{
  "num_hidden_layers": 10,
  "num_key_value_heads": 2,
  "vocab_size": 635,
  "hidden_act": "swiglu",
  "norm": "rmsnorm",
  "norm_place": "post",
  "positions": "rope",
  "tie_word_embeddings": "early",
  "extras": ["local attention windows", "shifted keys", "capped logits"],
  "init_std_qkv": 0.0372,
  "init_std_o": 0.00931,
  "warmup_steps": 272,
  "decay_shape": "linear",
  "dataset": "wikipedia_en"
}
Each number is 128 + 24 x the weight over the matrix's rms, rounded and kept within 0 to 255. Layers, rows and columns count from 0. Numbers have three digits each.

# layer 6 MLP up, 640x160, rms 0.0514, rows 258-369, columns 80-119
117128144159149153124126159099154092161075110126159155122141155162138186139139085185140103137144186177075098084119110101
168121103111094135124171175142179119160138118150155103118118098104158149158138117132118093114117120105120122118151155115
101149135129156132107129153099139118117094123154142156137114118114112122113148160135126114164165102163122136135090115165
095117115100130117164141112147135121173128167132137153121110104098175122143140075120124140094091156131083111114067144120
162179064111140108145129111093140132091144111151100098149121157110125166111123156100079091141094138144138106133086139114
132134139123162110161156163139141121088111114107155171135109114177106110127092115153165078142158119139126122160120137125
135126143146123153143143113115085146116132140123145126151131132135138151136118116131135099142135077135109118107157138142
121126148100156104148122108094082145113157112129117100131110111131076094158141160115153140169117146084132146144136129143
130147125189130163180124134155140100128160097084100113089131130148145148140113135104146116089159127132144122125157141165
152112095125162122098122139138153098094141118121172093165156140137105104108127129111085136141165167101138087172143088165
140117132140132153119142118122141200113135112150106110153163085133133142076127134127174143125110165156150104162139134080
128139110101173129109145132130150131104152112093131124159116097136109124133119150090108122125170146115142143147128199174
125159147147124135119092137090118121117121112132120147122132149138108124127141146151136108151151101133168156130129151148
109115118142131146098130170096118147161069134139090138095146134124137102114102130099137149102114146108150103116107154129
129110115131161137152128150117141135112093165141130142118144159107138168141103108148094155151093118108111111157119109150
112113088131115140160124101099140088100131127116097161146115147143104103149149113123123107149083102144137131103153100126
128093110155131146130156154144130153163160077094145126152175121128119158161095125110117080152138143129148130122157123149
130065124159102121142093140125112135091163129161116132089114145119135141119139167143075157119130087153098143101157113165
136165080144157120130096086146143119177137152105157090103130074130159122106125126120154120153149124118146104129089153138
106087164112118142107148166098163104149132187124146136098126151178114135112120111106095137114139071102089104080116151105
095139133131151129155114134163085135169164094119165138131136133111102150157123125078175097147132130086110167126126139088
144177160153106126120112115138151141154140158144156127140171116150163126103107124118092139146125153170148114108102128100
116147125137106126130149151137097158121080149134097134114148141129142129130130171119168138111116103091129142116127135147
122095117142134157111153112115111081151155133125130129136146112122180138133124114150126160142115123089110137171167095181
099098101142143100115140145134166081142143142120097154092086157134159171102152132166174172119118140119149129140106153147
135114149110124090152126140158106162133126086153126127090108115130146135177143160152132133149161101164156139146127157113
125133108107167133093138116129110088083097153115118157109135151109109127156103142101158125074149128083159124128147150123
102085178109128102132152118152110088154134171112156141116153129190089080138131127171134139120112117099150126132152143103
136110134139110126088120143101111091137132115113131099109128112139104111114127118138138135120144137158144109138141065090
104113119156115083153106083107120179126181134103098119088162135111097100123114134164099165096083127170168128157120177170
129099146081075140134157139120116162125135105128115128114125108145108092148102140136116137146116154110132131090108099133
099114147169094131104157145143100142127166161149121100090146147125098152100125135163119124080121102144112122108112132101
169113102144136095133103139139153116119100096150150164152149058114163120147121137101153087132119127132137119158103082098
142142117095126122139164147112123152110083098157128110132139161126131082111150150127159106136145108135116146110121144126
117145074187151138123119120086152103082126116105116086116151132095137158151071090142101116101122123159130165081096167175
099120133158146109085107138127123129113154147097096134088134108154162138120147115075161155110112148116115150102154130099
107138127096089137126119095105141144133149120160148144077150192143164120150101126112129154161134132154117107139143181139
086118120120149137141078101109143098136147148138117155100145126128180103097114141155139175152157109156130130131113139143
160111117090139131133118097105103139145125131079159076150139116083121178122153119152104157144142123186084146164131139162
139123132169110153165127088124138128161175127136158111152099091113133141090147097119101119124143158090102121120171121124
172153151111122122112119110149152158156095124136160129149116161164130139115168086151113117182157114102095132133094103124
120125124107125129111137109141132145144149144132161126139142090165139134145130126132106125106148124156137154144143114137
100138111129166080139138173170095136122082170129113086102180143119115075143128168123130118149156108151149081128151082132
077142098133122097164139143160117115132109156152128117119137118119182138165129126128147161140139097117150133113164158109
157145108097108125132137143118117134121103115108177116159099092141145119151145121116090143111142151154153108118147107106
157121119175109101142143139130139135149115146108135101118125135119120128132147150153099141140084144092119102086137150105
143124138151122135140082092158166124110126117161143115095125102109148137085129134155139169133140137143123114130137100110
092118153106131131101146111120143071126122121146106090122163086153153129118157093067159133147093147085146101095124154146
150113117146141141123134169136157182153185121127159126107112139113156123142128140097134155170098101128115153126135058099
127093143123177085148124134097136154155143091140140118153177078097104139140100165165103151176140093102167110134145144120
137115101182160110148128116098120121158175155124143141128114138123130175126095103120146117088161180131159092145128085171
138165123098107134103117128105123133126156141135160082097095149155114124147166081149160152126105120080126110116115129117
132100168100173126168090111150151110125123148169188178089146120121124118130162149099132129120127135152152155116146163102
116099181090110112139113110159136105113100152132095147167095094168131104166135093123093107130152109129172095117165178157
166148116097170095105109178142169171084152127168149105131182143146130106106113114108120093138131088096113145122120086086
150096099173158127096129099121136184122180129135143112156160158114102120094126105132179122145129137152106095135098131137
136145084145147116156058172096161114146175145108121164162128154112133093121146142169115172115135104078098111112093160110
119088111183110160138148171139117086152071089126114150155101154187131126152126064110098095100146115115167127135082180149
152142105074123124099123168115159148100132127123160078130118108093162126117105152124111093150120088105141122152094143141
127133101152083110111113168098117112142160134160107105108122131076092107164116122133113125146123135103104139111169117081
112115146113109149121157098152116141146161147136136102123161110110107112124093136110091155126161142131105090133157140135
145127139090144124155140152147170181141097099121134148143124118109144061105123136155149172121088084162115118127087092116
180107172085123162164119102124130122172119097157131149098100126152078146143158130118134128114137150129169112077114076129
120126151188130110164088136136142153151117094117097098112086103122112156105142140139117102167102098097107122109104143107
158168113133135111137125142162160105168113144166120117145151146184172131090145108162159123154110114111113117103107113126
101145137158161090094112158151131130109112145107107104150116053105084123147136120110146079134131164087095115146161101144
131129096170119160087141122077101163122139113119118147130110127061094117130101045081068081126080154143139111114159104136
123092156149125132124117063160109122158147148156147141109108127123140130123154121118137136130081131099142151125126128132
129144179093091138126130098102107135173160133103187123123087148096104128190131129111069135148155163131133154096182175118
131122157086126134101115128078171110125194133143129092181135105134127141115140145131115153098129175140156119132125171117
109103149136152152124112122145130113111123167131109153129099133140137120130106084128099149120114117173175110154133126127
117130090164140102149119167128101155120117149093103125165119156148125130158136143129097088094134153143086107151114121105
111119146152145154107096095085125145131141092160117129094111094118109146114143113152130122113127174124105160125151124120
119120134108101139137109096073151120142128122177130150093124126134186139109099142143094146126129177117119171166122175167
129116116135149118130136126143130123134155146124126169134191097142154127119103176133139149114153141111142099124156098134
113105122136130181110130159110134178094078098101121140134123164138143100135097119155046116114142148151155117128089104138
117137111120139140098153137127060132156103072109101089128135108076128100134152169103178072136134140187145129155147117150
122146150169119148097137132065111061111184163124113102111165094164125088157109113149141156173116146126123089107128095174
137103122113117140168116150127102109125129113143127147112134184120115123145146097139137132123130139144096130125146149126
143148076123111114132185130113129123140117127148121132120110149133167115064127110134130105131098132129105128133148092137
136130135130130126097134149159145150105122105134132113077147125104151165172133124109167135087075170131114145146131152073
091113093151101146097155100163088176145165074146086109104118110107155128112136119110165131144132125123184105107119088174
109134140138103098144129106123103083139123166106145127082105167117123145096158158103111136135133135136149132116148117169
138068117089128150123103126115099156086122117160125139151109160126157180151152138096105108105136136144141123130104070105
132132119123128092134123127104145110111144117140144145118156159147142121130115116139156114134124143153138101120123144121
141144153123128149136101126134141139151133103173131097157121130111138124118145144136156132132130123096141115124156131134
135109142165159098063182142115090158136077140152119134122147121152133125132093101116138149141148137134129128105129126089
096119134163165115130105126111140063164149151076133137112084115160136127115134161159138161150099095113168122102137135113
112076106108092107131136095130157125127071160147125122178110143148158135082106098102159141126108129129113101137131118096
124142155155136127144116113093119115160121172131159143127144122132105124153141133151150103128102093135152137104167105107
104116096107117132133150149112098151138156131108140116109111098112101146130127162157157133104119118167148100163146165116
160159170120116138124133085111100134158158132164088156128146093116109139094178141126117153155126130067111098101127114135
098112100143093111145174100181141161114101135142127156111162130092109121100103156114125170119129182174151126144124103128
160158101105125092154101113157092101156164109125098136135126143140115134115091144117116139116125115122186149165109157107
098162123151138161159119114126139113140138140140152129111141139158142133111113101117157157125102165156148104156136161119
156104117088138114121116117130149157117126100105111146150104127099083138126105184107159150114145132128092122151147135107
103178149164115129148140126116087122114123110126093138107153110148153096143153114113093136142101130138132128115133123154
123128161181157131170139168100149189070128123129134131168156112138148152183158151134125143122184158147133116113143135111
106107114148139097122160133146097137115163128123144105146106125137126157152158166080144072147127155118143134100134144113
152156181125103083128137106146143154137120173152166166147118129118142130145118147078142107113104101163171137134108182126
138145132163143089152102109123155101111199092128118146110105113120065142154097152124140134091148114165124132076159147172
138112073105179110117140132135131184127151091140165086118143144125148120126110144102163142109111103159091122129066162090
154133135132139152121136139150151120105111116157118120143103140090119101107125142154141182092108128111100112092163134110
148178143090126159137131079095097113117116143130115093107087134141122124163155138147115099101149138144149142115103155114
083161117123123107112109151120145093151139088111080143107129113145157098076095114120141142101111145127127131135153154095
145089163125153087132162103149108084140153116100117092135131133130112149150139113101097113162126148130112129081124095133
159104154121162173129127127111118140120143068125124166152130173117159136169103104142141107150186157097115145125131104151
150112157148124151085126127166104146081118097127129137143152165153126166138125127108117089124104146144105154106129114117
128131092120125078134124152091129127125138107126097186104134166140141163182143178156105100131168119169138157100123143158
119165169127103160113083162093161134133124128140140143122126190135163163187181123089099130105144126116106116143099171105
149130153142112149114152116110127170091108089141123090134147136157095158128114173137142075153119128109137084110099127122
104106121076111136122094077094113110143119157112140127136088103165175168072109108123113084093144131127138141168169087154
# layer 6 MLP down (transposed), 640x160, rms 0.0355, rows 258-368, columns 80-119
123118139162127124147104123108132130114147163096163135112148142060104126157138109134154138151118165144152125143155111090
118177147148133115138156154134182138120154115119144141159132171142095134180142138143133130150121157085099118147116164165
092119106139126130158112143155074159106108127121128147156121142145108094148129088123152116136122157104127110139150143135
157189097176102139169156127135163126099152115107117142100138106143152143166124128136111120101089109092128138145147111141
117081131147128084127140135101156123148132141153146124122157118132122130090091138104105124111151091137102130134160065102
126129125143120137151094109149141114119128137125138164113170125149100099100166090084161144114179110111141120143152114119
135084151094157091108087136149126092112120139123129127137131126153087154101130101135143111123117140102098138097130137159
090138143141129124141106100139105140086114129102115102130120118119135122098144142150117090143122111127121160165113124104
101124132129132153095121150151142120160102141136147118182128138120158120123156137153104114125153142113139102124109116132
123109152080128132150110115151077115167142105133174151126104077149086115079150192138141123128169074147123092076114160115
142132146105112131096109118138153165117149135081142109107120101161138147137144089117132140080152128117127153169178133110
126129113152150128128119102180129162080113135131119140147118123128086128095105143133102128127151143142154124151134153149
098124166129138153145143112136152109129080149123097154124119121154118111152132118120135076123093145112102090175143125111
155122143137117107143107084112113139137139109127161104117115099120137132126141147110107106138135093132129123125119088141
120123126146114127126118115128120123085113129095124127143125130134107113088133121140145156114132117125146135136137096126
100156091158108127147138163123103108147141147165105130149104113134122134086125172119089138137117085118158097131143120109
113150125131105144150107137151186132136140152131133134131143133159156111109187147133156167133130114116106133165122117115
101140122159133164112144123141139157138125095079121137155099132116142142147121128117133127143124181123146134124099173140
125166130123139159082115101123147115120160125127126149139137106142104140145108123109131098101095153149155142159139114103
115111105153088149123124091118167156130134155049129139104131150148146104124113109120109151130112162114108127153092094128
092170119146123140151187120136124099070102116153129142123092153137097155109130119110123129145155123129128088126117128094
125092147128127173148118112106102141091173123146147152149172135152131133144156137139116158130140166159140116163111161117
140094099116176163137095123133114117091170099131141086121091100117101192126159098133136122101108171176153120144117105114
124104138128181151137131125097135176118101150109160120174124115101088127162148117133142089171090164136106136112111136147
131138177135136128112113111146093141068119130173154138163127063125123191110143128127145090150107147133140113125119151144
114122099184152152142117092167105140133120096130146121115144181126103119116137110133167124147150146115134162102110083152
108130134110109116143112109155129120148132112125122110090094100077142154131130143138118102181123154123118140107117122127
146129171116093126123162139112151127133108129152167151149102151153139138138136145144127095105146161131142144161151147095
128085104121151126095136128152117146108129152126173089161147097118163137121144140098106134134109097114109148132166144126
168094143095142116102125159144109119161083134115137114143076087124149129114156148111172152131190089092115156164138111108
130168095104115096147147131133111123153070175150146091118095151126131115116114103114176156183124128072117120098137103112
102113142136069137136158144124102139159121094120170118155100175092197119144107140153143125112092119137135084132145123101
095126123090164143149093129135100103113160165112118137140084149111125114132110132127128154113100162153129128083143120149
084104148112154139116159124083133103128140152109131173102121120109118151171125126125104140156126155097157145131147122141
116110113128111162184127122173151066191113163154099197136133150143117147111135120147154169127136129153153130119118174105
118108072100146146106156101134134124125140100129111123142139170119147106141103162109139141070132143147140132123146159125
100094110063130117124095121105132115114118117140144121161124128163154152137142084138097097140090143136131103143128141133
173112193148127130136114088131132137145138151147190177160105117118152156125158139137116106113154135134099158139111114111
147123090172129157128163130115166134175157144125134131130125168113157105154118120117155107140117183067141159092107135058
161084133100134137115148113117114130146131135161129129136161153123175112138117137130146138175097092132111126117153143165
098109151109182153103090125138183121145121133103130160076088135140151183100137107173144091122143090125139149143125131135
134158142100129173135155106146149103062116091159108143168149130137071144127145149159105117195104122157105117118110154123
180150122078158138142138170132080174119133132149167088068150086096124107141109152136126154138139116167123117108136151154
124116153136112147197104157149127165139135153135146145111151132130143115096154111168161125120152141167193106155103108090
162094118131166118151080118134127160099104092126134133137152103152103130099123127165103107136114123104137110132137156132
119102171158175142130132155155154142124121152130114097152152129100138155161138146098135127132119158103119149115120147095
145136112133119108134101113126129118096151096155139130164086148094122119132136073129139103140126119123118075098151146129
162180137133095089106153127171149134137136106153133156114149131128160114094102143154087151195132112147129119080126175108
116143120103095132148109131146148128118141108076131117159109101112112114142131130142163125137131135156148141098096082129
129094124092140157099106130125099164114096141185106143072114085083139179163191138108125187130142088142112152109108135139
101160146136134121105118082142116082107147191107165087094113150118134095122126101142078087142138158102130129158127147101
147125153120137123088114129144120184144205113124095124134130105076143128152137110128150130167157100149160138142158152178
126146119154082114120062074087120123164111126109103154103139154151127106140144144149141108126125124140116160175115108089
132141113156134094118156130098108139171127128116102117089149127146093187178099149154107127096085109094119124056117146155
113100134134103150136073111168138142149174114100166129167087153146145112156142140126115149051117159117125142139105141122
104163156126108141141120111138118119157164140102142120153143101127090175108133177145129096111177151096154144125164111162
091130126167121130133119103134123154132135137119131114127079087144150110107114106081135168109108152165125125132126105187
152127132089113132095108142152166151157101088118120125132112156143136119132073174136149120124131117118089164123109124096
087156145121132136122097157125138120122147154127158146134111149142114102136176138108138175119118128156175161107148107122
121158146112114089154139152132171123121165105149167106098127141165127109088091095085163117159130091132162131103184105145
139121117117120091122120140116099181113150146147133151128149121121164139178124148114119157141131151119146140182114114112
128142136147149122126126139161143148151129118142128130159130111138093118141149133176115154113147151137075116149109144124
127160141136147123131120158140124099114169080101145102144148085113090138164105076147133138140121102169121128086153120112
082068136110111152117187094149117143142136128119117144167146122143143144128094116113127146132124115147131130094116104121
162097093125126147137110158109137112124105119152147121125121160128112158112103126120151159093165137160151161131125131105
126111161152152155133079122145136157145157105123168131106133104129157108155162137131109094132131133111078161130129180119
125109155060136101109072146101138135120142128150158116095148133137129159111151134144123136160152106152078199144132151107
099113141142157154121112116111107142126125113109151123165125122125132118164106124096070089111137148107150171158159116119
127156165144114160115161142132098186152112159141196163109148153123151122154170135118130098156115079110145113146127151111
147129159117117162101122163138106162142092089141138121137148101083091099102164162185099097107104101080116116103130154117
156123111111133082148114137113095152103113125140123125119115110118087097125096140125105125155156133144071130135131130162
127162125110126136115084147120160141135108118117160082141148141137135149141125116099122087153097083107147139129151110157
115117105134133110118164126123163122144130142086110116114112132128104122096117075132108140135111139122112127142109097134
111146136162160106104110105140104146137102102085169108092105127150130130120123119120111074118124138090122188098102141135
115133117133112109131103106123115145169115142165091125154113133128142114101098129111091144099124125123115111137147104145
121164099167107162114139112120120144152123111103148063108091136166077130135110084145143147094124169178103140147106106125
096105116067130127121153155136098100146096096174129163169116111141106139117109126130158162105095138053135115159088120120
153121150124105133131136147131135147148104135132124165119138159122150118094172176124125102180149093109128122115100067144
120123115108123155109129093115176147133137091123136130134124129094123106152115123128083165116133148095143124182092136136
140123141058115158144131131143115089140162133128089103110087116147118140182141106104190110133131147136135111097097131165
094131107122122128099147137144104123161117094102087150164131143151132107129126156072149155116159140129143130119114131102
119162144136139183118074100138153132098146111179120098121131172150138103113104175124111140068151152168199090131186088127
122149167124137148123149115140145105126103107143105123159147130156104128135125129142131133111171093134137129073134158053
137104155154150150127126117154176176136074120139109107155093087125124114140142174104079121118141116161117107148118139082
120122198142133144110107132148114155117118158126137129114119141122119140149134172080148117110170152151190134178127138131
116144118146162151134101095123111128123053150112121105092095145111143109103142115117111141151139112160140147125142165088
123154121121067116131131137116148106102128108113149090150103082131131152115132100125123127164078123098108106108118156160
138121180102146163133185132132076137096113126126130126126120095128103119157122135119125167179146123189118118116103117121
111106141123115136121086133135135157102200123084118130120131097131062128108141094172141139120106157130139114162120109137
105108085120125125156142144111108120116141088132150126137131094111137116074081145105135137160152099146157088140186162173
129154080169167122129144145119199126099086130103137128106094138114115123115121135108071124148101147148092108101107139144
150129104094105104146163139141087170125169103084103105120126158092132114149150144113135087180121131113107129103133166158
092089137125144130146145115108103163110128144103089134104150144115152133117087137116097168139110144111132128097115134129
133106134159146157132143099110123120136130151146102128129129134142173131142128144137095155105108204139140136132117127130
153122127133112153109125134139108113163137094116137136146125126108131114102136112095119122141147120107115146118115155111
136177141143121127102153144121111128120109136128111158117106104139104151138139154116118176078148113158156127139122135152
133131166149101120183147130110164141120136132101148125181096155178096118119101139155116110102119126142128127124112136098
153059128107120148140099119155133113163127173137107156143095129152117166083142134128113108123126146120127097123134055151
120110132110120182144130114123186104151182132118113160164116185162126114163130181114161146143140139112125121097143158171
103128185084144122098082132131128170147150147136157059103127135140170160091114103140131165126069098095086116135109104122
145111094171115151120065120120143092094113113140127146135095114117147134107137142144098130121127088128144126149144103132
129123139168143137140129133130140111133144100057098159129137142133148074161109127139177096179098149086128151108142119140
132133094149111152127148148145118142153124092115121112077158116151140089148140135145196164128112139089088143133111132124
138160150131153103119102154090183144109110121112124128090124128064144155111095147126145111139166075147138145163135107123
132140095102135134104158151119116150132070095131107106145105154106122101162169086137125144083104176134088115119103150107
122131155110120108112105131143115141147146146129126111127147083110093145162121108200097156126156140143133127129139132154
168136073129127135108099142099123087126176137126098132063102093147145128102090196140138130128130133143149150108118103082
126190150137115134113130090120091101154141111107092153142147110127116148126113133089095107101101173136145134090136129150
113103112061113130146168112109141117155127135140117142163094136123157138135119085122131130133130122125116114150148139088
104192119108127076189131128140128112102143118124152094140125127106130125119145179123084103137124139118094089128161134115
150121067121158114189083128133164175122104122122109192133120140134081175138120145088121175125133120145133141176136112084
# layer 6 MLP gate, 640x160, rms 0.0548, rows 259-369, columns 80-119
181140083069140133108148137153183124118088085117160165074124122149197156098141146136082137117127129179179133096112086125
137135159114140123131169113113116135100149085102144133122120147152117102095083135102096121125105124137129152120153109126
095189113128119142135149151135138112131139130129098129121116149101154106077084123128110130148147118131156151112129107163
148112098126122111158129115119103142126108105148140095157159157103095161107099112129097117138125169173152093118120092132
145168121135169164129134131135141090102149158147147146120153102159118145130102111109123162105165115120093151094164111094
143166112144125140121125140099132105127160143071117139142131112111096130123133086133132089109132136146169121110171145174
111140132164118117100113168133136150152138138124093148115136154139151092138166159163161141122128117126154103126088150150
128137129099137140102096117145144127135138157164139127121161103115172118166141117140122082155143128139156144117158130116
112162084111148153096166158093127094121114145183094095119161150148095098104114139141147095125152111062095114134145122149
138127169140091120132148146149143137095119123136155166091097146146146138155109102121092096127166134099150100131109136110
151090192142099116114097083155162104151078121095108135129092078170150114139140117135127168121127079118094127142128165134
140145136101137117134150105144110077132135155136133102118165128063164160125158144107124135126088164099112101133105083138
123152107086150120157146179123109146145106115148093128135139107088159096130145152100136130158143104125090117077127130119
114167145137092158126128087121125122108111110135116103097150114171137110136159145151143153115156135131143128099114158118
100131108116141174157101107113104147136121145153147140111168129147161123131115132164152147096136198133117078136138125168
117129110112155138138163132164116125137142111107138113117139127121080144161136114125106108141146158147124150163143156091
133160103139142100122148097105091128111112149163160119149152109134096125154114110141097125143117156129101146145132084078
132124131150133143115102136129127118116149126111148094142081144108087149178113114119128164114156093145143135170129143161
077153120159142149120117130142133149100131129143072100124120123121118152113105140167142135123154146171121120111168112140
114086128136133121098148141176127119152153116101138149122120148126113138153163158125155150126136138152095120126158131104
161093146116096130105128095114135134134139110121118119104125129111109134132149144145113135122122128118135139149153127100
155106127155151179130079109136167122170155096150161144154129109135107141104101148100104121129123158104142094136163132106
089126135115160095131113114129147124137090129116121075142133097116090108136102149100145119162092096134165100131089115091
146129185082146134072105107162114145149082119188126147131108091163074152117166155136137115164121199108095120144120152113
110119140138157126137160131127130112155123091110135109175119122135127145165124110138099138148142162132136153109110141170
123141114141171158149102142150120126100151134122122171090143118136143140127124118154144144162100118137107107085107170093
150087095109119105143171080088118155133150114137098089139137087109135142113129111138118109157135134150153134138128102137
150141109083136136136103125137128122135145121160137160161130146106103126153122132154105171121109125093135113108153115121
098105181104148145153090092182111168160134097141153184113139135109113133126089100151135144101138122143170122134124132187
107164140146102157092173109133128133130084104131135077141119085133090091172117179081105087131145125141165093109163126159
114155103175130123147144133162158107113110123128092124137115101127129160128157113127153152128089106154150120154089127086
103132142125123123100131158142146098097113104116133176137134130134142157156149115129138108111090089119129102134131148071
120153140115117144142128143162098120157112139118137131096136099166135158121148156130133114180151106141107154109135128120
129139157115100118164120155152096157121125140150146147114147156122134123098153137153134144119105132108169092166105103119
130084131138135131139151110114112120139152103152132147165149142117176109131139146114142111142104147179100147123162157144
146108122090124123143098120136150094090168161147172105111164153149107153156105118113111117112108156135098130134134136111
122111115121126128097159123162136123117127158139095144098124125157114135102096126146109112146126101117100140115115105142
122162152096139091164124129122118121161099170170152155175114087123126119110130099103160141147094114100138110173114133161
183147118142094133150121143126170126129152152151107158098117118170153156150159081156153174134136100151101162127100125167
101132066146101128204108140118125112125122144126121108137149156141153089096104140126147192108073162149176129088176107165
141136111152140091131149146081153092115119139128144124133119148139107102096127140110147119101120088096169133094120176157
114116123092081134164170103130114094125076169186129081104167108130153117086150137139139171121084082091101080090130105128
130133109117112166113143188099148152099107144099110138108123159136155127120130145172129125128136116160098092117144128142
109117162104114092112126121126103147135131122144123135143119112123130137103152121156106104101119151172095124110138157168
132130138117095069159098141114111149100135128116156069170145132112075103142173152111102121127158118077104078149111166148
128125099132106132161097140135164107149173141113157102150099161144114152121147104123097118086122176127156135143116089119
105150161126167084117131178111103076134135123101113145094106150158130113146084103150114134164125090136160091135145117169
121128117119114141124166135093078152050140127143092123136130100143126094129122122142103087137141189162113142157187118124
123134160075140148137151126149137092120169147095101149130126080109109092127094100117105158073094157117178123086124164139
085116122119119086156175125143170129148174130178136147192126115178113152126111151107102095127100121102119099144107134145
119166139179119138151098164123129154117109154101135116109122133130147134170157138153120113142106144162156143111125086164
133164083189130142164097118095100092109160119147144156135149134109118159066111135108110122089103111147141096116132143160
135069109129138134137151121126112116105122163119134106151154092108098165131122132127119159093129138130164088131126093135
144143079097144144087086184103168074132135182146108107087150153137150116092091119132130071142094113064124120102145075114
168135104135113114130145109115142123143122072121140109150096135173126142117154146132153094157152125144145126112112086129
165112128113127102128165117158119152101123087142173108103105146113115130152140108105167129132133124098166145138115135127
122094118129111115126127158131085127115138096101186164134089128150120115088154091120103078116128156169085114126113172140
117136091176103096167094138130131062149160157165135149104108118121135146141132110090140144124101137104121114114164122105
162109111122110105134147182090131116107159147112143112117155143121108129146124180135092118126092143100079121174085102081
130108149110175095093132123122099175121134101119140094151101088106089161164085159102120140128141103140105155131091125146
114146162116124153117123133141120122104133119152137139109139160117120108112109105129126140129128088150095132134129116117
132110156119123145130127169130119109117142106136156181089105137132116115115155157158106105159144139129116131137074146188
138099101098105102128134176102122130117138124121136115160113141104143114121145129151086132149101097151148145145132158120
165117134174105127145153134133142129109158133130133127169155167156105153101135140143128138135099147142100115124180167116
147092153148104131138112102128134154150102066111153131111137147139144143153127162123163151077164122091153103112101124131
148110109120161125148144176067149112099156165140177126136103144164115113106135084163087102122092115138116108142110136126
105148135112104137143108119163102140146110129142116132135117164102142136115103120123158160156119139135120115104156118101
091125132184140178166102122130163117145134168110112135107119132152130138148105082105070146102159097148140126096158153110
151143161104117156141117099101160139102111111141132127116108108112154149133137135148147116134164131125120100093078155157
134088131162117125160129113131102117141156113080096170138084097121168115151124114137124090119119103088131142127116116132
142175092169158104157135114092116164161164100129128143097136128105137107130101179098119156159146134133128164127095112134
171166117120137144159124148133088162135133096164110164161144143145110122167126140126106155133154103123131097138099152143
122162118104118084129119150152131140161104134142138161142128089115149157167158128154086129101173146084116087171135158132
125124096119165147112111155113102154091163145121121132157153168143102125130106104093141152114076106155135105115095165114
107129154111113129148124118106186129118162153138174140083126141147179109143148102164087149154108185160126125142146138106
067130154149098160106154157116154099145124143139134126079130126134168084112146103124130114110129146112135163082192137064
144093120116096100157125099133197150156117110140167164102117122116095110142113066139101130114106110095169114078135133072
094115108097143130135090138148129132131165101145123118107161143105133131145135128092138157133111128126128087116138114153
117181168122142112165116086130135124094104171113149148149134103097124135151149072157126146113119166126113150148114114102
119122156186116117115095099092132144122113127155148167100149141153158102107128120084158087110099166143134144113155134095
145134129134135170152112148086134107081126138155124127105157166131141131150113121188106147094112100172093110127148131094
112159122105143138122153134127143078143171129123115170162118140139107149105135153137092183138099143155104099105134158158
116112119096111197115108161156129120155111154155091118066134126143157118109141095150156070143129157137145135137097085130
180130139113102133162123095108121135145119111127106141170128120108117137109121123158140162109170123113106146143081116128
114163178167104123110112103134110129143068147135127101117122094126089080149127106113094106122143112089151115137118137143
148134124148089143132133158147136104110112127120120109162102118119124076158134123143118105141139142135121094081111104151
095124117166108125105122099126167115154150158115108144144144170178148104116122123149132145106095116107135130123160091110
124166126157127126106095169115158114112130139148098138087172118140105135111134101166089117125095149117153129111163120157
124131106135152122159128129146185133105098142152157145183151149116141165147116089155119139079127122104104101148103121147
118135134103152144122134163064149130133133107124085128151109124138123106122098159093086104119121131162143149163136137124
134087116110143128142108155153101170124139121114110125133116137131100137150128124094096112122140154137148113184103125142
118107153136125098103104162089113115107112091131138139131132155171133101099100155105127114139102115119114156127120133139
135146154125128129134131128104132125096137115156176141151148148117177167157156119128102139157110137157106110148119130149
137160138100134096154129149153114095164156150119135134145155120128115123155139117130143167160156110140119123162117143148
126132139127121136125126102119095092131136148119135141087116142168123137166132119150110123102139167135145138140155112161
135139156116193131143131167129103128120126128174106132139129085099089111143141101123109145138148106095123137085163119123
092129118132145107132106140167147106165182137137080141174128107169124143111143086090148138139104154158103132091113115119
136146135100125131119115085142118110135149075168128148162119163163139196092157113122147159111150194094158140170121184177
161081155133110122153125107125196152143125105170149127084157156165150110109142138134124155114149137124144115099142120074
142096116173149097154114115115131120141109135147131119100170129133110139097091076095087127113168116180135100109110109135
098144148122090144092152115121134113124147112102139122131093089140160147129096125110139125137133133115129174121122173126
111122128135133145113142108159145138141086152095099135115135147208117126119106104112111127151154097157102106157105093101
146133106117142179100148114114094127149088137118143143132107129087113130164141133129155147105147139147111150125118138158
104109120122086079140141122129108121139166114136138139148101129129127123099105093118095130094130135137146123116173127138
117130167156112115133119131170146118146153150126092131138089151128159109152149129142098165163160119125124136085078121143
102140120105135137149077126140105078141168129115092173095148160116133150112094118147153159163121122174147115116146086145
098128091101114148105083161113162173120152158133073110091154104128128101073152164168100101141154102152095092114110134173
160114134123131130127158138137125123123123116107100179126134114118129163147119146188088142106121139187106139118125124143
112132143127080117134099138146147100151131141126130146106115118155106155127154123162137158129140090112128086171107140112
132136130079135109166128122136111126135154086137140155129123091138124132091118162130074138148133145114155087144166109176
122109175128109161059119108157141120093146147141130129131145094063124144128115121138134176159154137094076116106145109163